{"d_mlp": 640, "norm_place": "pre", "attn_scale": 0.125, "bias": "none", "parallel_block": false, "lr": 0.00544, "warmup_steps": 54, "steps": 6397}
Each number is 128 + 32 x the weight over its row's rms, rounded and kept within 0 to 255. Layers, rows and columns count from 0. The size above them is the row's rms in percent of the matrix's.

# layer 8 MLP up, 640x160, rms 0.228, rows 242-245, columns 0-159
size [116 102  94  97]
[[170 142  83 127 114 114 146 185 153 131 130 122 130 131 203  90 145 103 155  92 168 141  82 177 103 117 184 160  91 146 161 145  98  91 144 174 129  51 106 154 189  98 161 158 138 153  94 174 169  64 139  96 167 125 159  86 178 151 117 149 120 133 146 113 122 186 140  93 113 143 160 139 120 155 148 118 134 140 121  87 127 110  66 163 198 175 169  96  89 165 108  95 185  87 150  73 141 133 116 162 155 137 109 100 166 102 162 130  76 146 140 127  99 140 150  92 176  84  76 112 181 188 186 144 140 141 144 100 134 149 128 136 115 117 127 140 129  80 136 136 124  67 119 178 195 116  80 147 125 113 148  75 183 122 107 120 141 125 132 132]
 [129 128 153 130 156 117 100  27 150 137 170 121 109 133 162 123 175 108 152  99 100 151 149 113 121 158  78 149 136 123 119 144 112 120  88 104 171 202 117 158 110 120 148 168 168 101 156 166 117 137 112 142  40 102 126 161  91 121  67 133 133  61  68 136 149 106 135 128 119 120 139 127  96 100  44 168  89 113  82 145 135 117 169 108 104  76 120 117 149 176 182 133  87  53  56 102 135 100 129 132 145 127 138 199 150 118 119 144 148 106 101 107 127 146  90 122 166 111 119 128 162 143  87 119 178 148 225 116 108 151 128 135 193 113 144 129 149 159 193 113 136 177 121 188 106 119 101 138 135 146 116  82 147  78 135 162 107  99 121 143]
 [148 102  95 141 148 145 143 155 137 116 114 107 174 112 170 130 185 140 115 198 118 117 114 131 110 191 166 114 120 145 143 136  55 108 112 170 179 137 163 150  78 143 175  95  85 126 100  77 152  79 192 162 105 150 159 183 134 118 147 133 181 165 140 177 181 150 131  86 144  75 121 151 111  85 160 115  89 119 157 188 130  86 100 142 113 115  73 118 131 101 179 100 138 138 173 136 157  78 109 117 130 108 134  82 123 157  98 102  80 157 130  85 206 153 120 149 150 142  66  87 121  88  82 136 102 115 141 130 167 128  89 117 178 107  72 147 124  78 169 123 159 134 118 116  73 139 122  76 134 132 159 116  73 182 186 120 157 142 100 133]
 [ 75 161  93 101  69 168 126  89  63 227 158 148 167 116 104 144 161 152 166 132 152 155  91 123 136  61  61 140 136 146 111 130 116 149 123 124  91 142 113 127 140 113  98 113  93 106 107 146 119  99 173 138 128 107 127 105 100 147 110  98 111 212 117 141 152 127 119 164  93 134 103  74 122  99 138 126 101 115  88  84 143 158 126 120 147 114  95 107 101 152 141 122 164 123 145  98 111 138  79  80 129 188 198 182 112  98  85 138  78 135  94 112 144 178 214 177  18 120 148 124 153 149 142 168 157  89  97 126 178 115 126 135  87 104 108 104 132 155 168 155 125 113 111 143 118  83 137 156 125 129 157 141 146 155 156  92 151 163 175  81]]
# layer 8 MLP down (transposed), 640x160, rms 0.23, rows 242-245, columns 0-159
size [ 99  98  93  98]
[[126 128  94 166 132 151  77 100  94 146 114 136 136 137 118  91  93 118 154 140 103 100 174  84 171 131 118 105 180  80  97 121 152 159 118 138 136 130 164 187 192 169 149 204 140  85 173 107  99 134 131  97 106 150  92 129 130  78 136  96 120  97 103  82 156 147  55 108 132 107  77 124 107  60  88 117 158 137  82 135 140 137 106 125 103 132  96 168 133 115 131 120  75 129 122 168 168 124  88 145 108 121  98 147 103 101  83 118 151 114 101  80 102 173 160 142 108 186 130 144  89 163  97 122  79 164 131  64 136 182 155 172 160 137 143  94 173 102  51 106  72 165 128 153 116 160  96 173 115  97  70 168 123 192 121 161 147  75 109 168]
 [178  60 117 109 138 143 165  41 115  90 149 126 142 125 116 139 101 132 133 107  96 128  71  71 147 127 151 123 146 127 183 126 133 119 119 135 153 123 130  98 121  79 146 181  68  80 125 167 102  88 189 123 146  99 102 204 125 134 121 121  91 110 140  70  78 163 165 147 129 139 118 119 141  88 111 146 128 165 116 174 103 159 231 107 115 106 103 116 136  87  75 128 139 144  95 133 125 172 136 131 126  89 128 101 200 148  57 206 106 206 102 144  89  50 154  81 122 138 114 148 169 156 115 154 107 122 160 136 171 106 138 131 134  90 109 125 102 123 106 128  97 115 164 148 142 103 145 155 153 115 125 132 197 123 136 121 180 101 112  88]
 [143  99 154  72  94  99 145 166 140 147  78 118  84 120 115 168 130 133 136  69 107 149 145 121 124 118 197 138 178 128  98 159 160 123 157  92 130 112 129 147 139 123 154 121  82 126 131 100 178 152 149 137  88  86 162 142 148 177 178 102 162 142 117 150  89  97 134 133 126  97 147  43 135 129 120  72 101  78 111 112 120 121 139 111  89  98 166 147  92 119 150 149 108 180  90 143  60 100 139 121  49  87 140  81 100 130 131 104  97 112  16  90 121 154 119 140  93 127  97 144 154  82 100 163 145  76 149 151 156 149 131 110 154 142 145 136 102 119 130 163 115 186 100 112 111 133 158  88 186 131 142 103  92 194 121  61 210 155 109  92]
 [186 118 158 126  91 143 126  74 117 106 153 182 135 187 165 153  85 104 104 105  67  80 106 129 115 131 124 175  97  95 112 134 176 185 130 180 131 111 132 133 142 122  90 131 133  89 145  83 151 131  73  88 149 145 102 111 109 140 145  94 129 153 106 125 131  82 100  76 122 157  95 106  81 138 130 122 115 148 123  80 157 181 110 141 129 168 104 168  45 122 116 149  82 125  51 187 170 111  90  99 134 115  79 100 157 161  94 111  79 135 164 120 103 112 149 167 143 137 110  86 172 137 145 158 106 124  72 116  61 114 112 124 187 122 107  66  76  90 166 127 193  72 159 143 183 109 103 135  90 124 121 152 157  96 123 169 161 121 122 158]]